Weights of a small GPT-style language model, trained from scratch on English Wikipedia.
Architecture: RMSNorm before each block, an embedding shortcut.
Training: a variant of Muon for these matrices, 6187 steps.
Each number is 50 + 15 x the weight over the matrix's rms, rounded and kept within 0 to 99. Layers, rows and columns count from 0.

# layer 2 MLP down, 320x1280, rms 0.0973, rows 280-319, columns 1120-1279
51 51 63 37 57 81 63 70 74 68 53 51 62 47 41 94 55 40 47 47 43 53 41 46 73 31 16 60 63 49 27 59 55 52 43 57 41 89 59 56 51 53 72 62 59 37 52 62 54 51 44 40 63 39 56 51 63 42 20 51 49 49 67 44 26 44 43 63 23 75 64 73 61 30 46 33 64 47 74 62 49 60 40 36 48 45 50 98 42 41 71 32 61 48 84 62 59 44 39 34 66 42 25 59 55 39 60 33 31 56 32 93 59 75 66 33 47 32 36 70 18 31 74 54 48 36 43 57 63 60 55 35 57 60 47 45 80 67 56 68 47 89 35 50 80 65 39 45 67 56 42 55 52 47 36 59 53 75 62 44
41 72 36 78 76 62 46 57 64 34 27 63 18 56 22 51 61 55 48 44 37 67 37 64 71 21 46 65 54 19 35 30 48 39 47 63 31 45 61 53 66 46 36 60 35 67 59 34 58 58 58 35 60 79 42 48 41 43 47 52 52 62 42 60 27 40 40 48 54 36 54 45 18 46 69 18 37 42 47 65 55 56 49 71 73 62 64 61 21 72 47 49 30 62 29 44 41 62 31 26 51 44 24 88 75 37 61 57 42 46 46 28 61 30 60 46 61 36 42 68 41 37 54 52 54 71 42 75 92 42 31 44 46 54 59 18 52 51 51 48 32 30 42 69 45 45 49 78 69 44 44 51 67 68 63 53 76 37 65 21
65 46 46 39 42 10 37 49 72 43 59 51 56 56 60 28 58 59 63 58 40 51 48 40 20 52 70 74 59 49 47 72 55 62 37 40 52 65 44 57 59 54 58 56 37 53 69 57 51 59 32 74 67 92 64 64 66 68 50 38 80 31 51 82 51 57 56 54 31 37 58 46 41 25 35 64 21 54 11 41 45 54 65 61 30 36 56 43 55 46 62 33 54 54 51 52 53 69 44 62 37 53 43 33 55 73 65 48 41 55 47 58 23 41 58 50 58 23 56 23 22 59 59 41 56 37 47 61 79 62 44 59 39 77 73 74 47 31 57 57 55 47 92 65 35 49 54 52 56 66 56 55 69 62 49 49 58 62 33 71
57 56 67 64 62 27 96 64 35 42 68 61 57 65 50 44 58 43 61 72 42 55 15 40 58 45 42 50 35 50 46 55 54 26 36 67 37 50 06 44 60 45 94 49 63 48 36 54 43 42 24 65 63 68 43 42 34 63 32 43 39 55 61 66 56 52 56 37 36 65 53 52 41 55 59 50 22 53 65 52 64 46 44 52 70 64 52 73 42 62 43 66 28 39 49 92 51 44 59 41 41 55 42 50 41 56 34 35 60 64 32 47 60 37 19 45 39 60 37 56 49 62 64 29 65 70 43 24 61 57 77 76 28 52 66 43 65 77 64 50 43 38 52 46 64 09 47 43 37 60 16 69 63 55 44 45 42 59 80 34
64 55 86 38 24 81 39 39 46 27 36 49 22 62 39 79 72 59 57 43 50 33 35 60 75 28 42 28 44 56 52 59 61 48 47 52 44 67 65 61 53 44 58 56 21 35 55 35 63 57 45 60 56 61 49 35 29 56 53 21 63 61 57 57 50 51 44 46 69 09 43 42 54 71 48 76 57 47 49 67 46 21 71 70 42 14 36 37 37 47 73 57 61 59 38 40 30 29 45 62 65 36 45 65 51 60 48 43 45 47 75 70 22 62 98 40 59 54 51 58 61 42 36 65 61 52 45 30 18 61 58 35 39 49 83 44 41 62 38 42 50 63 84 56 48 58 45 56 55 22 49 50 53 69 50 46 52 48 64 44
45 45 40 57 17 24 45 12 44 25 54 95 48 39 52 64 62 47 53 35 43 68 39 31 49 26 47 42 67 58 53 31 33 39 53 66 67 64 70 49 60 52 52 45 51 53 25 49 44 47 64 54 42 21 32 52 53 83 32 37 42 69 64 42 37 34 27 46 27 14 79 53 62 48 45 62 24 51 68 34 34 23 35 32 68 38 24 70 43 49 44 41 59 56 73 36 51 57 73 47 56 47 66 47 34 54 58 27 35 54 62 50 62 60 39 43 67 36 54 61 49 43 38 71 54 70 70 60 40 36 70 61 30 49 68 45 38 48 37 39 50 46 74 56 37 22 51 55 61 79 24 67 65 39 53 81 68 70 61 75
42 91 51 49 57 57 61 43 36 28 46 66 71 43 75 56 53 33 34 57 35 44 57 66 78 29 45 53 30 62 51 57 43 40 43 37 37 44 80 14 42 41 77 59 87 64 50 59 62 49 42 51 58 65 54 72 50 42 35 60 51 64 26 47 52 30 57 51 73 39 34 52 53 50 44 53 39 56 50 30 46 42 43 51 31 27 57 45 46 56 56 63 27 53 54 48 19 45 49 39 48 39 68 63 55 62 29 51 23 58 73 56 27 40 72 59 52 33 69 59 64 54 59 43 49 88 49 38 56 53 66 47 26 49 44 52 56 68 40 29 47 62 62 33 54 75 50 58 31 57 22 49 40 43 46 65 43 60 43 48
60 42 39 38 65 63 39 64 30 41 56 57 76 59 49 39 75 57 36 62 51 50 53 41 47 60 29 48 25 36 53 41 36 35 52 36 33 74 25 24 47 52 54 50 66 28 51 52 60 52 35 62 55 44 28 75 30 67 76 43 40 34 19 46 43 57 79 27 30 66 53 35 51 36 63 47 60 20 42 52 39 50 42 39 44 70 70 22 33 40 51 38 58 53 55 25 62 42 34 62 48 50 54 45 71 32 46 40 88 49 42 45 82 35 38 52 59 50 57 37 60 48 44 48 42 44 68 64 29 71 49 54 32 51 52 59 67 24 38 48 75 62 49 49 56 50 46 56 62 59 48 68 32 55 59 40 57 78 27 37
36 43 53 72 70 44 59 59 63 45 72 39 61 54 47 39 63 33 53 37 46 67 55 56 60 60 71 49 59 40 55 25 50 50 57 22 27 67 33 33 67 52 53 53 49 67 65 11 45 67 51 55 53 65 75 60 33 78 57 73 67 67 47 40 41 23 23 51 57 02 50 55 45 70 70 37 49 52 53 44 43 39 50 37 54 46 20 46 58 52 69 58 49 55 36 65 34 39 29 49 75 31 64 10 50 49 40 49 41 59 52 61 56 50 40 53 79 56 32 60 38 44 38 52 36 48 54 35 76 78 43 50 26 51 49 34 43 83 60 55 46 81 41 79 52 54 49 39 64 48 62 49 59 29 43 50 91 53 59 62
42 63 65 60 62 43 63 36 74 36 65 70 48 47 65 26 35 39 57 61 63 51 35 56 69 66 31 45 35 38 65 46 31 79 33 54 53 41 76 43 59 48 46 68 54 59 28 54 46 51 39 70 42 68 25 61 46 58 52 47 72 51 67 24 26 58 61 67 04 64 57 17 70 14 18 60 77 43 65 50 50 47 54 38 53 18 42 48 36 67 52 50 27 48 53 50 83 37 64 32 50 44 44 70 56 72 58 70 65 57 34 76 51 55 55 67 44 72 46 44 46 63 49 26 43 51 49 22 44 82 53 56 91 64 57 55 36 74 45 60 71 63 42 53 30 59 58 68 76 35 54 58 74 66 42 56 72 65 38 26
43 49 57 47 67 53 46 76 20 51 39 54 62 85 54 39 89 17 31 44 41 57 49 76 56 61 77 78 35 46 63 45 47 57 50 78 43 70 29 41 43 54 43 68 34 50 27 44 55 64 20 33 36 53 49 52 49 51 50 56 41 63 55 46 00 34 76 43 35 29 55 58 68 57 70 41 55 47 39 38 58 53 51 78 24 71 27 48 54 43 40 54 59 40 26 74 15 53 69 50 44 37 31 46 32 47 21 29 33 72 44 40 69 56 76 56 59 38 64 49 29 41 91 39 46 46 61 54 27 58 62 51 45 51 35 49 35 39 61 61 63 50 52 36 32 30 36 32 44 66 75 37 60 37 47 75 58 94 47 54
58 24 54 44 19 55 38 44 42 48 97 74 54 57 67 55 46 71 42 63 67 42 69 32 27 47 72 20 48 42 54 57 61 45 58 33 34 34 41 33 43 39 70 51 68 59 54 49 56 45 45 39 49 64 65 32 47 42 37 66 49 44 67 25 80 53 66 20 60 45 54 49 57 39 38 28 34 41 39 41 69 38 33 32 46 64 61 63 36 57 44 51 18 44 80 62 60 47 66 16 69 54 46 27 44 31 39 36 43 32 45 54 60 47 51 40 39 63 47 33 65 46 53 43 25 33 55 58 54 41 25 40 53 56 60 28 54 71 55 56 58 59 29 59 45 42 43 65 76 30 00 42 45 59 39 52 50 65 58 45
45 67 49 89 35 61 49 47 59 58 50 53 65 66 19 28 32 45 60 84 48 23 55 36 54 52 48 40 49 21 44 54 66 59 62 68 57 61 28 53 51 37 53 27 41 50 60 24 40 44 77 61 61 40 44 44 50 46 53 42 56 56 40 53 62 58 20 42 21 29 78 54 45 47 84 59 25 61 73 45 45 74 53 15 67 56 67 37 45 64 19 26 39 46 17 46 41 76 59 40 49 51 59 29 45 53 38 33 55 73 57 44 88 40 28 65 57 55 36 55 42 39 58 55 62 37 58 42 63 37 63 43 47 36 60 52 52 56 65 51 49 22 81 33 38 29 49 70 45 01 59 36 30 35 45 39 25 54 56 33
91 56 45 34 25 62 57 31 51 24 30 62 33 51 37 61 90 45 40 54 66 28 43 63 54 30 38 52 51 56 33 42 42 77 42 45 37 56 68 39 34 50 37 42 48 75 64 62 57 25 56 69 35 74 56 53 57 69 52 75 42 42 62 59 56 66 51 41 52 77 43 56 55 55 46 41 43 54 41 35 55 59 61 44 47 29 47 64 84 64 43 26 56 36 64 42 66 25 57 41 54 56 53 45 22 49 36 62 28 37 72 39 21 48 61 58 59 71 44 39 36 76 72 70 63 36 51 54 64 37 51 47 42 63 57 33 56 66 41 71 61 54 24 64 38 56 32 56 42 67 61 52 29 63 48 44 45 56 48 51
67 37 48 66 35 43 53 53 46 49 31 56 38 61 55 49 34 73 25 18 47 58 49 56 44 28 09 32 69 69 67 59 56 26 25 27 41 57 53 48 51 63 73 39 74 45 80 55 39 58 47 57 54 41 37 65 51 43 55 58 44 57 25 52 60 39 61 37 67 56 57 44 32 53 68 44 62 34 59 67 22 62 54 47 40 47 57 70 38 36 27 49 46 65 34 42 51 17 50 75 67 57 40 38 49 46 47 58 60 40 39 13 52 30 36 50 37 55 49 46 37 53 47 61 35 50 49 37 30 63 60 52 47 61 29 66 24 38 49 35 62 56 36 59 60 43 61 38 60 46 70 48 37 21 33 34 48 52 48 41
41 32 50 47 28 67 37 49 57 65 61 52 61 72 67 71 35 55 52 44 72 40 24 59 52 82 54 47 82 62 64 41 39 59 55 54 62 26 49 64 26 37 53 36 78 47 63 44 44 47 43 17 63 59 53 31 41 68 80 31 81 30 43 53 59 42 52 42 45 51 46 45 60 50 62 69 52 58 69 26 53 74 45 41 46 51 26 91 27 46 56 57 37 76 71 40 64 40 68 62 41 62 39 41 51 72 52 45 66 67 46 32 40 47 38 26 71 65 48 28 53 27 81 42 47 53 40 71 65 44 39 55 50 42 35 56 34 53 46 44 64 59 33 66 50 46 43 61 44 38 62 47 51 61 44 31 63 49 69 33
34 57 55 60 26 59 51 58 52 58 73 41 63 64 65 37 33 52 40 64 56 19 47 67 52 44 26 35 53 35 62 52 36 58 44 61 85 46 40 56 43 46 55 61 62 56 53 25 51 65 66 67 45 53 34 43 63 56 56 40 56 62 32 52 42 49 71 34 61 55 61 27 33 60 67 73 47 35 42 53 65 32 24 47 49 42 40 66 59 72 32 27 40 45 39 73 21 49 60 43 39 49 50 65 43 47 53 47 83 55 53 35 42 40 56 63 42 49 29 64 60 66 24 50 49 39 44 65 14 45 31 68 55 27 66 57 32 65 71 54 39 67 40 44 45 55 44 35 67 23 47 16 76 45 52 40 69 67 74 65
28 73 33 31 58 52 41 63 35 45 81 71 80 65 49 47 36 53 54 43 72 55 59 55 51 42 35 48 45 57 77 69 69 67 58 78 41 42 62 59 65 70 49 49 36 61 59 53 51 37 35 54 38 39 21 31 73 74 31 46 74 62 65 36 27 53 46 62 47 35 43 35 49 53 44 27 51 61 51 57 32 53 59 22 43 55 40 27 81 63 48 52 43 56 39 26 62 56 31 54 47 50 39 01 46 45 50 62 59 62 51 32 33 49 34 51 67 56 43 67 52 67 41 26 60 47 45 39 42 49 36 64 50 29 45 82 33 46 42 75 68 65 37 44 36 42 45 57 57 45 57 64 31 59 41 44 52 33 79 55
38 42 44 54 53 59 36 33 90 71 55 61 51 74 42 39 46 58 41 43 75 31 23 44 56 61 54 31 51 34 55 40 85 44 55 45 56 72 41 71 34 43 69 48 53 49 67 62 48 57 53 74 55 49 53 42 45 41 31 58 54 58 32 14 22 68 21 49 69 71 25 58 53 59 39 65 44 30 26 38 27 30 47 53 56 41 27 76 37 57 31 84 55 71 48 71 82 72 33 64 42 57 37 50 70 64 73 45 49 46 48 41 34 69 37 51 63 57 32 47 46 64 38 40 31 77 47 35 50 50 09 44 26 62 74 61 43 50 67 23 43 52 57 71 20 22 35 45 48 63 51 48 15 66 47 66 43 42 65 34
37 42 44 39 49 62 65 46 50 43 49 49 72 38 46 25 59 73 61 80 70 64 65 56 46 70 44 48 33 51 49 58 43 63 45 35 68 44 41 43 63 54 64 47 44 68 46 45 40 55 48 58 35 66 39 58 47 67 48 70 43 38 39 50 21 17 47 42 44 74 30 60 64 43 48 50 37 51 48 57 54 50 58 49 46 49 43 89 62 59 54 27 43 40 50 50 39 41 77 40 42 63 61 69 55 64 45 48 22 48 54 52 55 56 38 66 33 38 41 54 62 48 64 67 40 48 39 75 57 47 43 34 76 49 63 10 55 30 28 51 65 71 48 56 72 64 59 28 40 55 63 51 78 39 33 40 58 73 57 56
65 34 42 73 52 53 30 43 57 40 15 46 46 42 70 40 33 58 50 57 40 46 56 32 65 72 57 32 46 30 64 46 60 34 50 23 55 29 17 61 50 56 48 43 31 50 49 43 47 48 64 44 55 61 38 34 33 64 21 55 50 40 34 56 52 47 26 42 56 51 73 35 55 73 40 49 74 54 47 64 41 30 71 72 49 76 36 45 53 48 46 19 74 38 40 54 67 21 61 56 57 58 71 77 24 37 53 42 60 45 50 42 45 47 47 38 66 61 33 53 10 73 21 52 44 59 56 32 47 65 42 32 75 63 45 41 59 49 54 15 46 78 33 57 37 32 54 57 80 27 47 68 04 71 56 34 25 49 54 77
56 56 47 57 38 38 40 20 17 67 62 38 52 39 56 34 64 45 59 64 40 50 51 39 42 68 56 32 48 55 82 86 37 35 44 52 36 61 54 53 72 32 23 56 43 43 63 23 56 67 47 43 78 55 52 42 70 56 52 31 39 42 35 46 32 55 65 67 68 64 46 64 58 44 14 55 48 66 41 53 50 46 30 51 48 16 54 48 31 31 38 44 38 57 65 53 20 36 58 48 65 71 49 56 69 65 61 46 80 62 43 56 63 42 49 57 54 39 75 73 52 28 75 55 31 41 46 43 30 73 62 40 33 56 64 54 28 46 51 41 49 45 49 45 21 08 32 49 73 63 51 57 65 47 60 71 58 59 48 46
59 58 56 52 69 43 71 54 33 55 61 57 54 32 76 53 34 35 44 90 33 54 38 51 55 67 47 46 23 55 43 54 69 81 43 53 64 64 38 58 41 54 36 53 78 39 71 69 48 56 56 37 29 49 67 59 45 45 55 60 45 77 34 67 50 41 35 79 30 55 43 42 49 54 18 21 72 31 31 62 66 61 60 40 33 58 76 46 41 38 71 89 44 49 53 49 65 56 45 82 62 42 44 69 61 42 62 65 27 25 60 73 70 36 67 24 46 52 52 30 21 36 58 62 58 71 38 44 62 45 84 56 51 49 46 48 46 44 66 35 67 77 68 60 64 77 39 47 50 33 47 25 59 31 51 55 92 29 55 33
36 42 39 64 31 47 48 50 45 44 45 43 61 53 51 24 44 19 46 54 50 31 49 28 34 33 48 44 44 31 57 49 49 46 70 60 55 27 78 70 32 39 49 50 36 65 27 15 54 43 46 56 36 46 46 44 48 60 31 43 45 69 58 37 39 59 47 62 26 15 61 51 55 47 47 42 58 48 82 29 42 68 59 31 55 67 44 66 83 61 66 58 37 70 56 49 53 38 41 55 50 33 44 54 52 59 49 35 76 39 47 36 27 57 31 53 38 59 34 43 36 24 55 53 61 41 57 25 20 52 40 61 54 63 61 38 57 45 51 57 27 45 58 26 49 35 49 45 47 70 42 57 75 29 41 61 46 42 37 79
46 84 44 62 47 40 21 54 38 62 81 56 09 68 29 27 51 16 68 43 52 46 15 54 38 44 80 05 61 48 62 82 50 45 66 26 58 24 33 53 49 37 98 47 48 47 34 74 56 29 51 65 64 59 61 70 53 70 50 55 58 19 46 58 39 40 21 55 26 71 57 47 60 42 64 32 53 72 25 52 65 31 42 26 58 45 62 37 51 44 61 51 60 49 48 49 43 46 25 41 66 49 45 72 60 68 44 60 52 40 37 53 34 38 82 57 21 69 60 65 56 59 63 37 46 51 57 50 52 58 70 57 45 29 43 49 76 60 29 42 64 66 64 45 51 64 43 50 82 33 55 48 45 48 52 73 62 63 57 47
50 39 37 51 44 35 65 69 33 47 54 73 33 63 34 62 65 56 72 47 62 08 42 63 20 26 22 28 50 40 75 50 43 45 62 83 28 72 66 78 31 30 78 43 60 31 72 64 55 52 29 38 63 55 38 40 40 21 82 42 49 38 41 49 44 59 47 34 25 63 47 62 05 62 30 69 45 72 51 67 70 34 37 39 66 47 40 60 53 67 44 42 38 14 34 66 49 39 44 47 37 55 66 45 32 24 74 50 75 41 31 75 52 72 39 72 28 31 52 19 64 49 56 53 49 64 54 67 59 56 61 14 60 50 16 56 56 52 76 41 44 40 59 74 34 52 42 54 39 47 69 53 80 51 60 41 62 37 43 52
35 59 39 51 47 49 34 59 38 69 47 50 42 47 57 90 20 46 44 18 67 89 46 48 31 36 14 40 71 30 45 39 60 46 54 64 64 80 33 47 64 53 33 48 31 36 48 40 52 47 34 18 44 45 60 55 50 54 40 52 22 60 47 55 59 52 46 46 58 53 72 65 42 44 54 48 41 60 54 51 16 48 53 60 43 57 25 44 69 33 48 56 53 36 47 58 13 53 61 44 15 72 27 29 65 63 46 37 50 52 49 54 43 63 55 48 51 39 65 60 16 83 66 37 80 27 43 31 84 63 79 43 47 65 57 17 47 63 38 75 54 45 52 40 44 93 23 57 41 36 47 52 69 77 43 26 32 62 42 58
37 79 60 46 32 54 69 48 43 43 65 31 36 62 62 34 40 27 40 43 33 27 53 69 53 64 62 49 64 50 56 37 65 59 39 62 53 35 29 55 49 64 51 58 51 39 54 28 50 38 48 46 51 22 53 38 36 59 55 54 38 65 56 64 50 44 31 40 53 37 52 28 60 44 28 45 36 35 08 16 69 65 46 31 64 55 36 32 49 51 20 32 47 49 83 44 60 47 39 36 45 55 78 75 35 72 55 54 57 25 49 41 51 34 45 57 87 34 44 53 48 47 39 38 52 36 47 43 53 52 79 45 64 52 65 63 59 62 54 61 51 27 49 31 54 27 53 52 67 08 65 52 52 84 40 37 59 48 59 46
55 73 49 44 85 64 40 47 38 61 57 59 47 60 45 43 70 33 52 25 34 54 46 34 61 55 49 42 68 42 56 53 37 70 32 48 50 44 73 58 65 58 51 49 63 38 26 79 55 58 35 58 51 52 51 65 31 33 65 43 71 67 59 41 57 39 53 39 26 71 62 43 38 35 49 44 44 44 71 42 49 62 49 39 34 53 75 81 84 51 48 32 70 53 64 41 22 41 57 75 51 50 59 37 31 65 42 30 37 43 46 35 72 53 58 19 39 59 50 61 70 43 46 31 39 61 49 31 05 39 77 45 54 29 65 38 46 49 31 50 64 59 58 47 65 34 53 25 69 21 63 62 50 69 51 27 43 52 59 36
41 45 68 43 57 39 30 53 45 74 72 67 23 49 76 40 41 60 32 38 34 43 44 44 69 80 74 74 40 99 65 53 69 52 58 49 49 50 64 62 60 53 34 44 77 66 17 61 41 28 48 61 30 69 61 48 44 28 44 58 30 38 44 51 46 35 56 60 65 50 42 37 45 29 41 50 29 57 43 50 23 32 76 32 67 62 49 64 52 39 63 52 66 55 53 23 73 43 59 58 49 47 81 43 41 73 28 70 63 50 58 30 35 56 49 51 47 40 46 58 37 61 41 59 65 54 39 47 52 26 49 62 28 68 25 59 49 59 47 37 57 78 36 49 80 31 46 47 66 66 34 50 37 81 28 63 25 44 44 61
52 70 40 56 47 64 53 31 60 54 69 70 58 43 37 31 36 49 44 38 45 54 63 35 33 73 41 54 70 26 21 70 58 69 39 62 77 50 71 42 39 18 79 62 64 47 42 67 61 58 75 62 50 35 45 51 45 51 46 44 55 39 57 39 28 58 59 36 62 51 55 55 58 44 57 36 55 61 39 36 31 63 64 61 35 36 61 46 42 69 38 60 41 62 55 35 41 57 47 33 33 47 51 53 54 38 63 48 41 60 44 33 77 57 57 34 68 50 49 78 56 25 30 32 42 41 60 67 60 48 59 74 53 62 54 34 34 55 49 38 53 36 69 57 37 29 46 31 32 57 39 47 23 72 51 42 61 35 39 54
73 41 64 37 58 76 48 43 32 59 55 58 60 16 50 47 22 59 47 49 34 44 39 48 52 59 69 73 40 35 58 58 53 42 57 32 57 46 40 50 52 41 28 52 32 25 31 50 29 44 42 74 36 48 28 44 45 31 14 48 13 72 43 64 49 52 66 43 36 40 47 59 41 56 69 58 46 52 41 49 76 39 33 40 55 65 75 66 71 45 27 44 41 24 63 50 48 58 67 55 32 54 18 27 43 53 39 21 49 39 32 38 76 46 28 33 56 51 53 52 41 64 39 58 50 27 54 46 51 51 42 48 41 63 46 63 43 52 65 64 62 46 56 65 35 40 56 49 36 58 55 68 40 82 41 28 53 39 70 56
72 31 59 62 45 44 52 41 84 58 41 69 57 28 51 66 32 57 62 31 42 65 45 47 53 40 62 65 56 34 86 47 35 24 26 65 57 60 74 72 56 53 73 64 31 38 47 70 47 50 39 92 30 58 57 57 44 53 27 43 59 29 52 54 42 52 47 54 35 75 55 63 58 19 27 33 65 50 44 50 61 47 29 67 79 70 70 39 27 41 59 46 30 43 54 36 31 38 61 40 56 50 70 60 22 27 62 35 54 77 61 26 43 66 50 57 40 33 34 60 44 55 54 57 43 52 50 50 41 24 16 47 57 77 37 75 54 55 62 44 66 38 49 55 40 90 60 48 41 41 14 66 53 22 50 50 45 55 35 48
76 48 66 73 62 56 45 52 51 22 40 44 63 79 68 46 26 64 64 99 26 62 47 39 52 81 58 49 82 56 50 53 46 60 56 58 54 40 67 58 53 46 53 39 38 64 52 66 43 58 53 72 61 66 28 66 48 31 31 41 55 41 70 52 46 35 64 57 44 44 29 59 57 51 32 61 16 36 62 52 57 09 33 49 43 48 68 65 55 70 12 41 52 55 37 73 48 37 42 41 48 51 33 65 58 58 72 47 55 59 73 55 48 36 40 46 55 41 53 64 46 50 59 41 89 47 41 64 30 37 31 42 38 48 46 82 51 58 66 32 63 63 62 68 66 45 51 35 49 60 52 65 34 43 57 29 60 73 56 29
43 56 55 46 38 30 32 50 28 45 43 75 29 68 67 37 54 35 67 49 44 66 28 35 44 52 15 60 74 52 51 45 57 75 63 51 56 73 25 39 59 45 75 32 35 59 61 66 50 63 64 47 33 40 86 59 29 77 44 66 33 77 60 64 57 64 64 43 59 46 44 57 56 27 41 62 43 56 68 48 49 56 53 49 34 47 33 81 66 61 53 57 52 53 69 48 53 49 60 40 39 46 86 66 60 49 52 62 58 51 53 20 49 51 58 53 33 61 34 54 62 53 65 55 34 63 46 32 55 47 47 54 59 71 36 39 56 60 42 58 24 38 46 37 60 54 43 40 73 52 40 43 39 24 48 45 44 57 29 54
39 77 39 78 30 65 62 43 48 59 58 47 23 61 66 29 43 31 37 44 63 52 07 43 29 36 52 74 68 50 21 33 39 75 41 47 74 54 55 60 57 54 52 68 41 57 63 81 45 61 38 62 60 51 63 59 47 47 58 25 55 31 57 63 56 67 38 29 46 65 57 38 86 67 19 48 73 46 63 50 55 25 39 63 80 50 61 40 42 32 78 55 58 25 30 56 50 35 15 58 42 37 53 80 44 43 42 51 49 39 27 41 46 49 62 58 71 53 26 45 54 46 65 53 71 45 51 57 50 39 14 67 36 45 39 48 41 44 42 58 50 75 29 64 47 65 61 74 57 50 54 62 31 79 42 51 32 50 48 53
47 36 44 55 68 37 43 65 39 68 44 65 16 16 89 42 35 43 84 45 60 45 86 44 44 50 19 25 61 16 46 73 60 41 42 44 44 61 81 40 71 62 26 44 43 49 31 49 51 48 49 45 60 37 31 67 43 70 42 31 18 49 56 27 42 63 53 39 45 79 47 53 44 84 42 64 64 52 82 45 64 52 48 71 56 68 48 42 55 32 66 55 52 43 56 57 45 47 60 45 47 88 83 62 51 57 50 67 32 80 49 34 63 40 59 59 30 43 58 45 61 51 52 43 74 46 52 64 61 64 51 27 20 41 55 60 57 49 44 39 52 38 50 46 29 71 64 47 50 24 72 34 35 62 58 58 65 60 40 54
61 45 37 58 62 20 38 30 59 57 58 40 69 50 31 15 58 59 58 25 40 65 40 64 59 47 56 61 41 35 67 18 31 41 44 61 63 40 64 79 63 62 58 46 51 42 42 63 50 61 43 61 47 53 22 51 58 47 55 36 30 44 46 37 45 49 15 45 21 42 62 84 52 62 55 65 46 13 62 51 47 46 66 63 52 63 71 24 75 36 63 54 45 54 38 62 11 51 64 39 61 42 52 40 61 54 74 27 64 67 43 30 55 49 47 56 47 60 60 09 40 69 67 52 37 25 45 33 16 46 53 82 69 73 66 43 51 51 67 26 54 67 39 50 38 37 49 49 50 36 66 76 47 35 57 53 46 60 53 72
68 69 55 64 52 59 58 65 42 49 59 31 60 46 38 41 55 40 61 76 41 47 71 46 57 52 18 32 66 49 59 39 60 24 35 74 31 41 30 58 26 32 23 45 29 55 48 82 57 69 63 33 51 61 61 55 53 42 78 42 32 21 37 54 53 70 46 51 59 42 79 39 74 38 49 59 55 68 60 66 53 38 51 47 56 29 49 53 44 64 12 49 26 45 34 69 56 37 35 44 19 58 33 32 41 68 41 70 59 59 28 55 61 39 50 43 46 43 46 47 56 45 47 36 43 67 65 58 41 59 42 47 41 51 29 38 29 58 26 34 54 42 51 60 45 35 48 60 27 56 55 65 44 37 68 45 45 26 55 51
54 74 21 69 51 49 60 48 26 77 46 52 74 42 38 56 41 65 39 63 54 63 66 42 47 38 36 57 50 42 26 53 75 41 43 57 37 51 74 62 32 64 32 52 15 72 40 83 47 59 69 48 62 34 50 37 41 37 57 36 89 52 32 59 48 49 31 50 24 58 29 79 59 59 74 63 43 62 32 42 58 58 63 43 56 32 91 24 79 55 69 53 28 61 34 57 44 62 38 46 46 53 57 58 49 75 66 43 60 46 79 65 34 63 41 24 59 54 67 43 51 48 67 48 50 52 56 47 35 58 62 42 40 58 55 72 34 65 49 56 32 16 54 38 57 52 44 71 65 67 47 37 41 80 47 38 36 37 27 39